Each number is 500 + 25 x the weight over its row's rms, rounded and kept within 0 to 999. Layers, rows and columns count from 0. Numbers have three digits each. The size before them is the row's rms in percent of the matrix's.

# o: layer 12 attention output (transposed), 128x128, rms 0.0871, rows 113-127, columns 0-127
# v: layer 12 attention value, 128x128, rms 0.0835, rows 114-127, columns 0-127
# up: layer 12 MLP up, 1024x128, rms 0.059, rows 0-37, columns 0-127
# down: layer 12 MLP down (transposed), 1024x128, rms 0.0523, rows 0-37, columns 0-127
o113 108:485505503485492537488475505485494492502475480483499469464445501478564523507516518463491519564528497530528525483464502483492498531480530498518513482532532454537474537520514486460462505500496460502536506483549445479513466493512504491525493483549490494495497480524476489509469480510482544505481494462456509549510509494519479502435519525529480501540516496504509520517509471517502502510538
v114 085:494516528499498562522530532493509503513485517507489518500528570495557475481518470445515478508513516522491494510491482479530502506475508524502520506505501507473482516497535474488481536487477491469499544503497522523496465492539485490481529468478480501512485466493485561479466464518560492504516555473500515534494523469501470515479526472491476474526489477499504508538541447453521476528526
o114 084:488484467476466430485495501495467482525536525497491496500575493520463505506480482541532531443511471497521466524518497540477508481496503477501517543495440495511511483465504559518481493492476525514529449530500500482494516511488504499480486505511500467483509497509504504475505507473496489506520469553507518487527514535536525497507481444521506502484452495508476498499478514518511504473426
v115 100:497502499476520540516456513529494489463509456495479510501483456499499477519522480501499532507518471532536531498495508480456471490508504480460445492499496492499498481538495510452458518484471501530509486558516541516528451523518528492543480497522446535486460532461502499499498490483518490513460492493483502524543563505506527477469500518542494510526483520458524501463489519462500490504473
o115 102:550491517505486458494535475459485514507517545535515484520463496492477483501475458512531484434485506448474512520538460509518533480505475503548515518492550512478507473473473525535487500487504536505498499482486513486492525478486473535451535473477477505509510512471524539475527507520516482532511538526480502461442504513515492508573487511519502486499503533512469480501510509487534486484490
v116 123:469453497478492526481491523485510511487520519495476450503466464447463489510491520502520472484490468530488618518487476491521506505520483514497479489495505517507444510502487523490513529472510528473503529523497471526534511530494519515520494476500500513509435477482446465477524495494483540460513513511485508524500498524486513506497494528549456495500481504493512499536543505488496488527531
o116 114:519512509476466475515538484493529477555503504506504500525515479482487511511502483474515493479525460521500489508510528528515474491486528468521470458502640495508544496440504455504547497498511475500520510501518484477507515475491498538528471488483480490473513507517529516474497496498502480492448503512483530517479502502502532485517497495495531492496539479492471458517485524497495507487451
v117 108:511534535492498532505471502547504481507479527484466497501503495496492459494521489474485538504482488509506502521493505534451482476450491541468486516499502498443515503519549539479465522522514490484500509510530519488497457523488497510508520480507466522518459523475503509534475509515500491518493504427517508469544517524515499477472521479527519490512516492500467531469442540456510498504585
o117 099:516475493462492478503488520465479525522492493506500492482499523509501461508482501549550506491513463455498516487521494501509517506507485453533573530513380511463522502475468493540520509525504475528507495484464494506524492475514461495489525500507474508532536482499530531494495522536461531519490524536496495482451481503499505490509496517514496526530521491487483489528511489545524504523469
v118 101:479443509474459501488462506467515488513503522512482465506496504441494506491514532503541469535463501521484550500506529519575485488507482528510546486496500526502506511471528512528525487469502500463486499487481481499498503515489509516516513448532509489489460451539461485476513491534501511461506505508471528499481516533466466548528508515513456469477504483510516494566511506478483513493540
o118 103:504520488470492523497526495534507476514506491477502515495518481492504520490520496416512517483547458522549495469481518500479485507471521429509479482505532511524557492473512454524519501529492497522507535496509463515511537485484487510521462495520500482500519527499500476479499453476494505493466457504498514553526497469501584520461472509487512489519515495457477479498519511501488481515448
v119 095:515538557526483479472512477488498527509505503486511506495521479518524501499458491499502483499544470524492450512468481514466501575530475473490554518493527484488485510500514473469514511486444446462476476473480507446513482471511510515515521487533511536510506447484564501510503516493508485502537521533512494472489510476505490477514496499489475479491558539514517491545533502507509534507511
o119 104:471465437495472498522481488518470447487502460487487526519509477508508486474495498513436526480490516479521490536532540518530525477514493495496488497510509512498508480551519524481525439483541533519517489548504473519499526536527499487474492507495501518490503511492529484494482527485467461499498486504585445484527494512479529489497511484520516554515510453500503503464476463517489525478515
v120 107:523502499532494540530537525501474506516527486491495556499508526546542544493518485475497562488483505503492468474481484482491520527517498475504512490491512463501450493505498485469466504534457476509503489483496524534476497487508542515482502543483497506472560518493541507483437473480530495525512513504501484518530473501522487455516505515454497489520550502495509483451507501529531488507430
o120 104:495516487536495476503483495493485507461485503503521496481482526487497460482490477532484466509514547470479458511566525504485524510511504547485490533512505502471491470508521514491496497492506562506465445548493523465477461535510532482464519501492502505497483524477484510551521532482495468510532497500566496480488495520530477487510526491525539512452424523505476482488499449507503500509521
v121 106:543451501515521535489476497485517490513480471503482481516455446477474478494517504520531537501528495523511497530516510443536473485490492506520489450527495498519446503491509519498458506431477529494487494544485507565511507499483483503542479486501472546500466486498500531499503482501505494476484487489502516515517559500503497488502477534582497504520482515465530516500531486466472500513475
o121 111:471507498474507465496540466467496498501524557493532467501485516501469488513503473457520474466502495470500510475516499515497518459514493518509487516450577505514572452470484499529472517510525517548543485524496528493475518491520507534502474525511500489512503513523477525446479481516512493492492530544458504521501490477504489497524498529459522480504512506515489459508469545490493479507444
v122 101:478429499470531490546497472471522499511478479506519489501486499480487451481486538535494494482489505490519504547493491444482534485526493526507491487496486494533452546460468483471505527479515543489496524517501524491534473484492495507535475509479521492471500484515514514467498511456514516519519512456479509555482529469501513512534489551526488497509461519485540508474531503502481471569479
o122 099:490486485501458485517513500495504535534541526497503493494523474501461508517522478479522487518542488532493486489522499525535486515518504521472449471453559492502520456460543514480488475486489482514526504535528554506487542522468515526462493506465517520483472538519471519491513507491490491471522519518522544466515497539507498485534501526468522464496540458522484471486486499458503526485441
v123 106:487543501523480469421535501489496515487503534500510527503540502518481532491465522473499454497526497523482513517476499510523528529493478488514521520514515506496542526491503493533539481495520449474502486462476472506459489495522483485498529482494543521514518468511518481504528501512518495503546528524527495494437422472480458534511512457468500491494508470553485493534505479513528520495513
o123 115:483475491503483513522455507544499449484470464459447516505520496509522516505493514510466537557461527519512502522468539489515485479508542503497481511515473519533516528528499497450507481502507462503517489510516477525506507505489465484493493507525467500522519448513506455510504503476451500498470448479505487540544532490511543498470520459518489513508478484482534532506487531527468535462538
v124 117:522513504492535540532488494537493499482512446502498516516495439543519465510510468489498568490531469493538480484515498491433504482478499491471455496537495467492492474512499512465453509531494494537507454548510543497507461531516496486511507507516467506495528554483496492512456504468520486537469520482472488522525525510523532459480480511483514505509507502482508514451472493491506477499477
o124 122:535484508532495461495506507459453540507514505539515505465457547477487464509478494523503446483473526462474534507519452505503517495522470521531520536474507514474482491489484526539494514478483525503498471485476528523471471489495504497447537512465506527490479493466512546492544527530518498537541544515512477456474492514511470484556508515519486499500481553502490479510515483489506502503521
v125 119:501556485478504544491500507580490486497486491472487550500520498543509473517504481478462570494532487502529459495489496515438533498499496496472484508477507473445504503532499517478486500517483496509492498482514547485501442510508513500508534517498485483488522540471510546562488489499544492497492517448503487482536511480510489487506518488501511485522526489521505500432474496486502489483531
o125 113:519491508501506426512462507454462524522496486511507503485491517506516464486508489551519478489475497489479515496534494495487512503548485516496545545497417515453481491517514515481456522523526485531473452489473501523487497500525478485458543478471490528524518496455516515505482555521480478515510511501539489442448477527508475485510518500516510517482478480492478517517531515521504517500501
v126 097:496481464529499489457522475493517511494505533488490517516476482493446508520465521512520441478474528489478512509488513498555511503539528504528494509463502509517496506480494458558577475467495511479514507447467460499486554491465502504489498534486526480496509513491506458521521521489449496485526484533507505483513432539481509534515476508490528514500509529507504506493481502550512535489492
o126 101:483514508493479511517476523538503483513456479478496500516470522485552524489512510482471543553489511523509497500470541493490486531496515498478480460539574470514483530532504475450467534527529468503492518515518477474499487533525514502535472478521493520506496469527469492534487481488494526453478480430481506557511510479497471478470523517498493509506553465501498494513501501492482470505539
v127 093:492489514450485498496510490507519488501504509483477424527509476516474483460493521508550508496546531471530544519524532509512532449425514527499520530497482492480518503509460524538537502479500512521510476511500482490485508513455457499518501479494506492496469483532486483514518563536498509514490496480525514464482522521486497503489480486540547506495505512566451508471473515504484503476526
o127 084:490483515494523483474500528527485466513495495482514519472507538492497513563494525510486498532471496505519509442462501500532487514492490479506473491517422508555508520444496489497525513491536448494497512481475527535505514470523505507505518519537486516470517469472484523473528467526464524503445509500486525526506486473477520519491467547471492497521523478468530525554513557516518497508490
up0 010:532503493521500485515489520525553517520505478564527480534487491498499521526512540474504489491511545513496500524478505506531510547530513477541512507499532503459491490500486548517496510507492502495499484493492504525507481505507485497532545524544473583492499538508491510529497474543474490495459473503481490495503520526472537522491525476551503542524550533529534512533508493526459515499556
down0 008:487527494502511527531530503516484478443533527456503510466519502497489536488553499520476498516480483494504517514476539530465481483493480540498502525508456500520505514523475468496474500487563492483486481511496480506504491508523499478492492463504525468476481446509482490513501527513573503500510521504592472521510469501522484537529464540480516482518471454468522525495513522499526464504497
up1 183:484518517500493453512468494533498492516462510519516564510515530525531469477497479484478463485497481473506437453478504545448512469487498500540525508475498483467569526469509459524507501490484493511529476478492492508489479484468509505501481477524517464525516507517509568522560491508526487508524523483514478500553533488491472500473491469457481496514517517526495488508526499528489476504476
down1 195:490501443503471534466544518479539511503507473499480485486449478473493498520509475485481497487530503471500534546496524527486537466500494487487476456483576498506489480504498531471481521481519529525492537516571507497473516496513515470541508470457493552497495550499456502494523478481513531521487508507480526479479440515543461502514490528494517497511489479492530496513523470488514481497511
up2 019:510510501460504494513500536460500525473518472513541468500463494486500470549476521507507504485494519445517479499492527500466453498499478473510498537478528506469500502522487542533549452476494480515508481506474471509467478500492439497493530515473451531508525483476510508488496498500457511499479508505527467455489517509441529523495492475515455568500506503477500499485485519481445521460491
down2 016:494462507505501518522524475503501502530468525499456526518500496493501523498534495528488502496493488509475521512479501489526534487505527511483522498489346492518497495492516485484481509508523480489490534494471523474539498532516516465513502482567504470495508424502483485481482487488548497507494530502469501514524495500534456518505495528506522493511495514513514546519524490491512490525510
up3 009:511511515470531501492509510514530461447492475469468490481486470511516489479501522499477493540519484538499501517489477498507482478493510503493484480511433476499529500510476517483521492523508519510487480497485484490451512515524498526491518484504477487445517418524487418524506485466527508500495499527542509523524558471527502508460555465463484499512479469484498503466524491502462500450501
down3 008:500518489521474474493514501520505501548515524514504483482590514467487520504504532500470460452494533491487509467505504501514501529479513497521496508477484493501513484522523491550482483501519489459474514529519556484511496494527488501499500514452462527534478573475526546483498522512467488529505494472461479476494478491485488525515482576501518509506478532504539471514467533507534506517531
up4 135:495515503481546554475547508449540526513500486483515503494469510507517516496479517477485499488474532545492495458471457527521471510460496534474499548521504518480503492500540499482515534479516528475470506463488514491447476501493531478509486472507508510496522497501480542519537470518499454505489468501549528460532478507504461544509514504469506477531497430485492482467481494491506543486493
down4 124:495465513498514441534486505483489449494496497473466487498419489506495502473492523529494496509466518484519498508496503460495502499536492486502512501492441491500482523515487512512494469488525490505527506542470518520506520508505458504499545521521465501574505435503540497507465558505495490507498493474481473492532508521458492490524541499531503506483522516503537556509465543514468503474529
up5 009:498495531483495502535514476491503520528542534536504520525528485504512518510483449510499514513471510494536512510501504492536519509524477496467524503507582519503480513511502496496510522496518451465515514516515491490529492506518558481520534509529477488493484588533519485480542494510521537494493486481480514481491530491477482496526501547503582535512555525499493504535471517536510493507477
down5 007:494484487481482501490518521493482488448488484467488519498468501515491526492487515525539496480530462502462484475503526484507500466503496499532506512522453497469477481508504488477501464482526544536505480462519498468547480524475515506520499518481527505510516376464510506499487476518473462507488507491512499509495433526456502462495494530494451484461481468494482504494500494477525488466524
up6 011:480473494475496510498477471484509487474466451452472489481502514471516494501465480493486486512490481483485498486461490504478474489498495510480460478493448501467469487488466474464475520509478440462489531489475468463494466484502505461476502461464450491466463454487463470476497479467481504477477493459446493486497500477468434481474487494475494476477464476495500473474504468498484472507491
down6 006:498504476488497455478510490515515475474558552527485463517487467500495531472513525505473489430530511518509481513523497485505499488477480483537542519522465489491504510494511515530478496526466537472468458466542497478475487506498496505512514494479491541542498474503502471486518512510549487529507487526579477483480503541496525536500509567498498483496499519539504481520477504474550489500527
up7 010:524505550511544517535499482523530500481532532568497508528508490536510531461500513537480503517491524544533510536506503540520465529500531512551514532493525514489526527533489520509504501523499494515516524533489509515500504512513507506496512521567483535508510539530533477548506506527503514483507513511505512531520534501523538511507539512512549553535543501524534510511500493508546507534527
down7 006:490512485513507500515486595495531486481516518532506518491526528516496524539490521508533504464533522524508521493485497484514523531486503494516477483492536518505498515494502495531525495504559518513508475464495548471536484500573497499531530514499487509477475455494492548472486508534524523524496528499533522483542452555487492531522501523482491459503460479508487497533484532488510462482534
up8 147:516499500513526461533477497510532544530481533505505496498482539467544508509528482488487477548468484518486459433495493564461527527483495499527500529494482483514512490502536459530481479481518502500477497523471509521523496480475515539508506519501504495463508529471465478524519489506457484481525514460483511513511515515505482494480530520547466526513485431519458492493529522527476487516448
down8 138:467468483491467524490498560515494480488500473499447510496484506501499504474452450509481527478513519511478557535510467481539480464521489515485502523495551556484477512492474504512536487522514514495526497496475492492485506522503482497516488501500469514565501440495520538457493520473493497532494533486526484505506508474527562480449502496496522500461522520514518515533475483487483470480550
up9 008:523469494496480475489514557479529490485492458495521460460460515533500475539506537463508509484489466488488499530506489480463501489519520492545488525522531506448478501535503531515510486507496512511469459490505489518524476507521422495529498529491494542503529491473489512533470500543450486505516485506519503505478516488475537520494516467549456550492480519501519528520503459523468495527533
down9 006:497525503536533513514520437532460497514506517515480496525518473504500498507519505515457495521490537512481539517485506542497491506496508519491537499474440480540506502486467474517466470520528476484518537525477507527503514489540524484479500484530484474478464475506457505484483497465567504471485498525457462486536506516560449520521471498514562447497503487473512512504483512503520492518496
up10 010:471477508516480518513517483474456441489467492447478484479499515502522456515517510463483504489490465541507531517506488490537517463509505477461488482512585493523489507507506491469492538484545468486485497459512533505572504521524481497527492507492511512496474559521503458487508473509501510476487474470454536523485536479491451501516499508504525484482521506496521532522504494534511475512527
down10 008:502495468558491456502519509517491526472526510519502514498527477503502550517502504508515508516547489516500510527520490550490498515505482513540538505495418494449481520505459511489501449521528504512523495522508518518528508507539488518489486475498496510549514410488495561513508502505534490488506512540503527520488468520519536491509500568524521505497497524510510482519486486537501473481476
up11 204:511543498485519507511457471492526504468484520549513484493523538460540540533508488459486503505481518513465490510485511505485514492452522522499482546482460497524504507482510522471510463533476491512488483533512488511538473478510516543473486473533501488471563500472520523494557485497481503464520508491537484478518471511498492473474514445458476490505533468540457477493499481471463495524471
down11 194:557489464522514515499489451510493515479493505523538538507529534486503548512493499518491487510512518501520520489515488488480444517473508509486508515515423496526546483479525554474514493514515524496497500476507495481532511457502531508491462514497509483489511434481500507497506526490441538485522467495542497477481484493506531508468532416477514473485522495503512479485531474479472518515522
up12 119:487522526518516508518498464575501473501514541529522514505530535531503513550534511534511538485484504498473480472443478533487526447462489503520502503501471500472524522450485519523494529529512489478514496503473505513509484513459479469500521510510515504466514480447504564486515504526506484508485513503516500488502529476542502491518547491464488504496544497544443498494506463500454480495482
down12 087:455499486488484546508517496493489513469525505446530493465414466472510503456498490504464478531500496470514499484496555525494491506495503476486538467494479491515513513489498493523532511436485480506495559507527534478544508519508537492489517522504498501492493487502510482495497480473514544524533524537445530502491472523508484494469488575506492461507467530494499519508502490504522502538480
up13 016:509513506479541506509493539484528501517482493492500476535492502521512528541481557497480496507527513559523511503443518542483462499534496501496474507524523488523520510501495488507533486524464469518536501493491441496467462495505475487527495511533440518479516494497523493505493513486475528490466450490490490506533500492439486493499540482530501568499544486506536519496487527518432499499472
down13 014:509484491473492462528515488494482499488517537494489485491567508497461505468505493521484485472500515462490512493518534485542543499480517507499498530495404506453486518515513516486476482490540528476471515495486541479515503527503501483479508467497508510532497446500476499503525487522528490531542512524503472488496472518517490514528462597511507472490469529511512494520499511486551471498524
up14 012:546504486512517484497489545484539523508497515547480486522498487500485558506485533497479491501526522478485471475473479492465464512461492488542501519500443491511517509511507513517499437522504511525523475519467467508454464488465465521492487518545452510513544456476515527506473496519445479482495471508487480505529475508465548508503522457503491541520561486506501493482486512471492507492491
down14 007:475492514475503523537491473515470489512475530506529522504530538515506463523518526541487495507457535511518523495511501488497544523496541508516490470502544512488501502474464493463516516482512479536481474523467487496535497472544482491482508447514501467454489534503479511493511500524528569516529498517468478483525497477538439516539475485525510452501436463492494496497513503509500455500470
up15 183:551478490503522495517479496541477495507507501513501450488512536544487482527496541517520502523523511466529487448521503520448474538506514535487501468541479499543513501474508569473523507505463525545487511530503453472495501450483532513492471535499520494508485521509478509511504515473479539474503463507477514466502482504525499494422501485439493545484476486511485495501504506497489492486501
down15 180:511529477489528558505514521441507510524484494543501507503512488502469518495499466474463486455505532465497509498489532478502476454467499496546483538479475476498492516531492471489529464539510540530471510491503485518511457502486490490521494448481483538546522546488520502467489501511536493517506499451539477492521509473451502547518475485535516458521474476518493514474515484496531522526511
up16 010:480501469483469484525512472483483486508481501480511443455490482465486474474494482439516489452465475457512489486506468477536484468510492493471503480491495502435500486476489479475472495484454480471484486464481488512479479496500503470518506502478441490471434498456462460464476471524489517496478459478466491493469499489461454507487487484481496502482493496485477490513494479525470523507454
down16 007:520509500493470529529540513531483518483548507481508518553518488530515541506518477523500521510520481511504476496465572503453487488540490502515520510515426489532466501525529497481522469512540542509495514510517542464538509527517521501516495512513506492510523409500523512516522482484502446521501499530495508488507478534537514462501515526514494524498496466514530501493515483515515507492545
up17 012:518535505466521520525490537494541511507516466539522497535512500516552536546473533527504495543530519522512487500467512563483454521487494491517495538491479512528509519512501515502516493513485442472532507531482470493484453492488486513513535496483455523493502471492503503527520460497479521496477489487474502491526511512408525535488510507510512552516515508517517492466506510511450517491527
down17 011:488468504507500461515512491495488501515497533477457515470509512478476500486525499506485495444488502514510521520495495475523520481512515496508514501506360509489494502495493485475475494485492535496493486495481498478508491522507507491491517469551508510516509431510496502471489502510563507532528525504547451505497469521532485538526486564485503479497476509501495493520532501482537452491488
up18 137:486473493458526498457487493503454478515500523505508453492523495454519498526475508582492528490503476495523508518510516501530513529482507531512502511555498520452528571492520530496525464502476512520513495486487477506447531451542477540489483500505535477493486503513499536549503487483468489491498483480524495458498450501525508509463509484460519515500516492494514488499500499455488505483551
down18 128:479484480486474527498523462480498508504495497467547509507474512470485474518499485474515517508526494470487501490478510492500508503507505483479540522486542487485497479493486473467526525530513484505464503460538548518551521522507526504513488481486531538496442577499483498476505478496532511520499524478399539466489462509515476518471500565498520486505452504508497489525516483493494477522501
up19 009:525524494488517451490480540478558505496452480529520454498518515512505537551499526493478511510490486483486474502477522476446488524512486495530457507509447503488478491514513491502477430518480491483481466523462485489506446474463482487507491496512457520520504464470495519539491473504486485511486504529471488482485456510472541507498524469515500521505491500550537464468488496502438508500503
down19 006:474518467478505525552500471532508471483559551453464516482568499506524477491543510483493487496474519500515510523521469495521471512517512515516529511511457490515554525501478492488512506480474480526517512505495452530521508487509481488490496473510518454465497513523482493459485520524511512479538463524530455499483512524525478538539474499498529476503495486464514525529473507496563470510477
up20 010:543512477491490475499514512498512524482544501541518470515477468513520506503497532504505491498505527451507482508506498480492467501499488466537545524464509490470531504508506567510519462487497524486522469505462475519485487506507453523493528532503458538502548493481504505506494481532459503484487489509555479449500525522467570553496502467532476529516534535491476513502513495499468520476542
down20 008:479495514515512520520498506512489489502465497467499533500491517481493486507538507550486517496471487520473524501462484510479482498506500508473491510502404488539494483492482466494483495481555448514493483514481496457519497543517530469505479487550507458469496442499513530502472484471554511503481511458473521546527454470527450515514496524481512474510479457486493537484529503498508494517483
up21 167:537509497480506474500487500500499494487523521510490495520479510503505501491504479542496478501501481516520483480466508481505468486498509462517504483539485530511482467516539549465518515520501525512497507532489481532471508514454535470529497469496510480532504491491518500510553495508515493443540430482472464489539522534527449544468532499458513513559555518518482492474548481541463501493480
down21 175:494472487506505493489511502490515523524507484524484496473510499496484517511517513519516497523482478477495504529529507479479534491512481530456486516475356516501514471518474496523484506482521493499522498530512528529513488520526462450461500528465523529499489532472500503516466526482493470492490544513520502512503469492478495443525512460521498486481483456540526527528488531519504491505538
up22 156:491546472485491501545492470530485527469505515505488519496499551483516499518521525507494471516528505522482496447496532496502521529471544543521485484504470509501477512439521499472514489510434512493498494485502479488452449482449506531494511522544488471497514511487455536534528498474478497510500480505521551501535532477532533508443483497548476509470530505519471491497500481500482510497459
down22 169:508486506508520483488465517473491487514503464529512496561483456496470509495492521528483530471432448478501498498489494467503460482519486475488502506483546479493505486503492508541507476526540485530507525528486505498505534540533486526521463482470473500581528481515511484492478524523552441496498520490507470470491473487480498493503537513457524492507545490498497528488472513512551493490533
up23 180:538471486498481503498510506518440466491529507479522472523528500529455489529474522518535497540493506495477505484529513525528478431463533508463520514526489497480519500530518551515500482458469487500512532523468512486509494482477513538531468530519541487475474491491476521508498525497477508499467475511499458464499498484546490509448518479507454492554492505535541495519520530469523484482515
down23 184:516478436487485501488443478546502520489504504518483517490504521517492509475522504497470507518543485475522505505520503509473542483474489490542444482497467547495546492467516517512512501508522532531498504485505530514540507477551485485489546478498520506539476532505495474510475462506509519502537489467524452542454490495470437487520454457511534527475514508483503492507531503494461495500482
up24 161:480490453516516507495482482526504521528504494501515494536528502450495491530500492506473443530496556467445485497494480482483497480497507469510495532516493448490492592478505481516494476532500511498504458521522499494492503512503518513452470505512441516491520502478506503528505439559520505521523518473517501506531511461490533506495452493501499529513493495539527514506526466479458506506465
down24 154:503468450487510499537479506505488495452514491497489480501461529553457479480494501497524540479504517429482499479478501491468523494508481521512478468474506539490509469529459520514546497451520530522507544484531518511475511517502494530491499544502537539533535473477513488477506516447482490506462490517496503465522478502489505473533510501527497443494481516532498527517474537492511549466508
up25 011:521535499470501524534513503513492470468526479461490500462468498493523483479499530456471476491517463499503474504513502527530466488485512471533529514482504494428499505499497538503530480464461521511484499474478496516490515515527432518478502530489478530486524495490489451490460500521464483483449473529474499483503501486438506515494506450514448535498515495487554527470517469504477516474504
down25 010:492487499518483484508519514502480495517487504508507493531560483491500499526507492520493514491495503521498520513474492505489532513504497508486505475481368498526498512492499490505490503527568453474485521516468560486510481501530499484525507472521457504509491458504500527494504486495562487504515506481552513534524499509576494501490502568503524499511463513505513530506514509493467482527513
up26 009:505511445484502517474481514467500488473489494470487492490470493517491480477503557480467474501480458433514479479499491490525482496480490474498507466473467466486518506473453504484513483500508509501522491480459472501454496483498481471467500520488466483496542455506469482446512507500442500480460484466535494534495492510482458492496486476481433525490521487495529484480524446456473496476516
down26 006:518500498520488455521484489500472516491471542523530461496483504498502531574500516525493487495482504515499492502512495538504506505518503468524449513473511472510498493473522524511544519494533425511472448497469498453519514495513505520524433468496502482469483489471514502517474517480558510484499482490479547529504543435532494503480477505511522472526488505517481510493518515530487487515450
up27 008:529482531500541495519502510489541487500488534526495517521512482515506508510517536515472501496496545562530507521493462515490470509472536504543538522508504517517558522521474525507525522512488493548530542523546488507479490503490495519546503505537526528500534500517536489505526486487498518498502449508514520525502535482492526507507547494486563531527573482482523533531504536518520527500495
down27 006:463479485494488488494486502497484485495496478527512517483531475502498470504485492489476471477516476472484496468495529477505544484474481481494468471463496470477443472518502487503468458503533522517471465489455510489500457483520476480454511495504455502491465471481490522515465472504507491514468524482447477492512417522483436490490481523498489482479441481486500447475472472497481473475479
up28 135:541497506472501537526514482509546529496499471486473476509515520518500461526485543469516480497499522498496515464538471509492513512468515556528484509492473487481483513503497471467475493464499507474518479501516510465431469477462533567497477516518526484517475514521459510513503466503452502520451500552547485507492498508562498494505519481516494505456493478529518524493496531517530480465517
down28 143:502511491505522489537486501482481525466498521500474490508455479504510478498469505529496523539508475452492512520498517482506481508541462491485529502521444523479477514521470453495525468498478518505532506534463500511503519506505434499459555541482466493521524461488521516494470523528518524530472503498495474527510503484467526457532494487546477530475529507487501535529436534503548491488520
up29 168:513480458471504535474481511499524530537507454488474475507511508467517509491484501506529459474449537483470484513534474518548498498504490481523504522518493478489492517497497478499493503502508495508522473518529515515463470503475550521497493464487483532528536475496511475534516431559500473485518487512539521496540458491506488536515506477482520516529544462544517484440548499527514475492497
down29 159:491483504480495450508501519472443485470477533538525553493532487528517523509471500501533504483549488487501531470491521482480478485520477521483475491500478543496522515529465508536477491475535463529527509457481500540524519461497464529450500533461472497497506533500518546483493502500520509499451482466549508505497536508451503471473518510515506471502467503505535512525454518509505527483497
up30 134:530522460477481527440477476515504520507472457473487491489573544464485529471544469547516494494527520502487526561509524492473471501518524467544489530479489497486490472492479491514523497513491492488520472495505496472459506518493548479510495477488455494482521487511538492525502490500521491450542497507523538531492462490486539536516500502468516507522530553500496488475534479502485497503509
down30 165:501498535483537488535513533514504480474523495527465501519447452500483485498470502506524532506476489470525510516481469495491498510507450508495480470484418499468504522488490501521490505510481498527525490554484515535491508499486461512510509545519501498546530483493494513482481512476521514501442475508498451521502534502473505471548521490542508514457504500484512545526433551516511523479514
up31 011:549522507497522502501484544503540527515535489515495516510501494483528563527493545494505490513526517521523491492480474531473470488493504500561496516527485482510486500511547506507530470528504514543526496495463473519475511512503489541529488522543481526489552490487490531527476531552471498504511471501526475504529519517487520549492522480522458560499560492503493528502485541474458513514508
down31 007:498503532488490495510509478514432498514454528527512488509484513512450467480539533535461516473485539459484518506516536494498518514473532524471526503495527508517503541499476498499464532501512533475486508553479536511513472499540505463483523467500517493497482552504504519511554502482516537531529514518495473480532494472534486496528462520526494456537448507479535484497539494504531481512484
up32 157:512486540532559512501464517517501497550508493502531509497479505470484510514493490497509475498460478489488511472500501515496498502491490471502548495535488478503501486494539523516487548550516520498491484542488503499496507500509574450521461455487547504492505482468496476516538467528500499449535458530476528485541463500486491502521509489442497512549514495519498449492536493495443491501508
down32 152:462506493487506456502520450464490494520509465534450505519470478503502489512469506526522532521495539495488507474459528503527501497520478470488521511481573523502491514485464526516501503493494523507512496507496483508499507513516465493510537525527490519553553494527511519453477517475495473473429505460531477517525521510451485458503512498526531512458509501519476514500459543529492493482538
up33 009:534497523485531484480494498493526498494524467531510467497501481518528523494507554488445496532505509497531475537459533539494514511520494475514489500518537493501492498516493517498528442487532476523523484480433474503460480502504495490510501514510456556490556510526499491515521487504483489506453486498496471473492533503479507530508528477536513557516567505508513525514510530493442480461525
down33 007:485510494505489508543505521525507504473480563469479532501500497472445512512534520550495485465513494488476542491515513505534469483477512534518491525470442499474496489499513499514479501460549499477483484507508524501548485512540504479485489493546534478491462475478502534509483514496552499492521507501567517503500470476474509518514465551499484465511457508457514534517497512494549492536514
up34 013:468489507507476520499494436501440485485512515449473518496529499475510464463488455502486492503473471488492510498507510506509501508502499491468503485470512526482483506488482483466493546481500438456487539501491500484495492492497535477482489484466506484500469544498500480438503475477500502482476509490424505469515488476487437483503453531479534425484475481480496485500513481513537477503489
down34 009:507467491500491506492515544485533504484500505520513502520440484503518531529467483498550501500530466538513482518486476497504500468497476478529504488510498520481500510515507514504525510513489502536511469440518474494514514522480508547525526529510491522518547402487515517536503483505530483499504525520576539537501500538504527470467551504506466537489506523526473506507521489486453492505512
up35 013:480450504493475484484533468479460507499523517459479480474506495511500425511501497459499482466457475475515506505505523471522563478527484474466517467497560518445489485498483541492505522460507473470490476459498501509481488509525502461482501511479494528490505565494528490456518503508495512492488478501463491464475505472485454489535462502535494506487478529480497507536501497524496460490497
down35 011:501513480510498524495494500517491503466471491483489517538480469496481532507497469521514509536530463501492493505488497529537468480520489513503490510520430488479481499514520474495517482517536494515487513485489490490541533512478512486524490504493527476515511355466477508537490473480505471489460505491534545533502489516492497473463498555498502498475531488506496536493480490487482531519525
up36 007:486503481486540496498451509519558507514541459494525508477506475506509543468493522492488497500522486489526469493486516541509469494477491514487478475468454484493470478501467481510485427533477520495474494463448464474507505484491547459490511461516448481496466476475445461541499491502491483496509509505500472537503502507496480523485526486452506495507521458520498483483474532457512535515497
down36 005:501540509447465461547524533476498481471509501505502513506499514513497506509512496499496514463489540488496505476519498488494494543497540497541497523507517523515506529519534506511500533485455552491494500545521528507449499498520464500493495523484496520460487560540500505423543545491472515535517450516519506473513513480491511522527453534502470497512493481492545482495536493498546502482524
up37 015:529517497461546487499473541499552508494497488569535488523482487505499533512494538530491520509517530517512483503473489532463442506497516494544477529504468497508500505521495494528509439535481501532509491537495488493491488498485453520516511497536467514513513451506499491572504501510509510503507497521545485515500529516493565525484546472502483555522515484520517495472475520487462529512505
down37 010:486495507497510479523505484488490472526501497477484486448535527504489488492513524483469471452508538481480540499511507461509520513485513513497503502468499485528514506485495498509466512485506522464504509504503522495492457486537500460462486489510481499458461586523461494447477522511466516522516499489475458448529457502494457547551470480490509449498454489472508499518506513490543458494504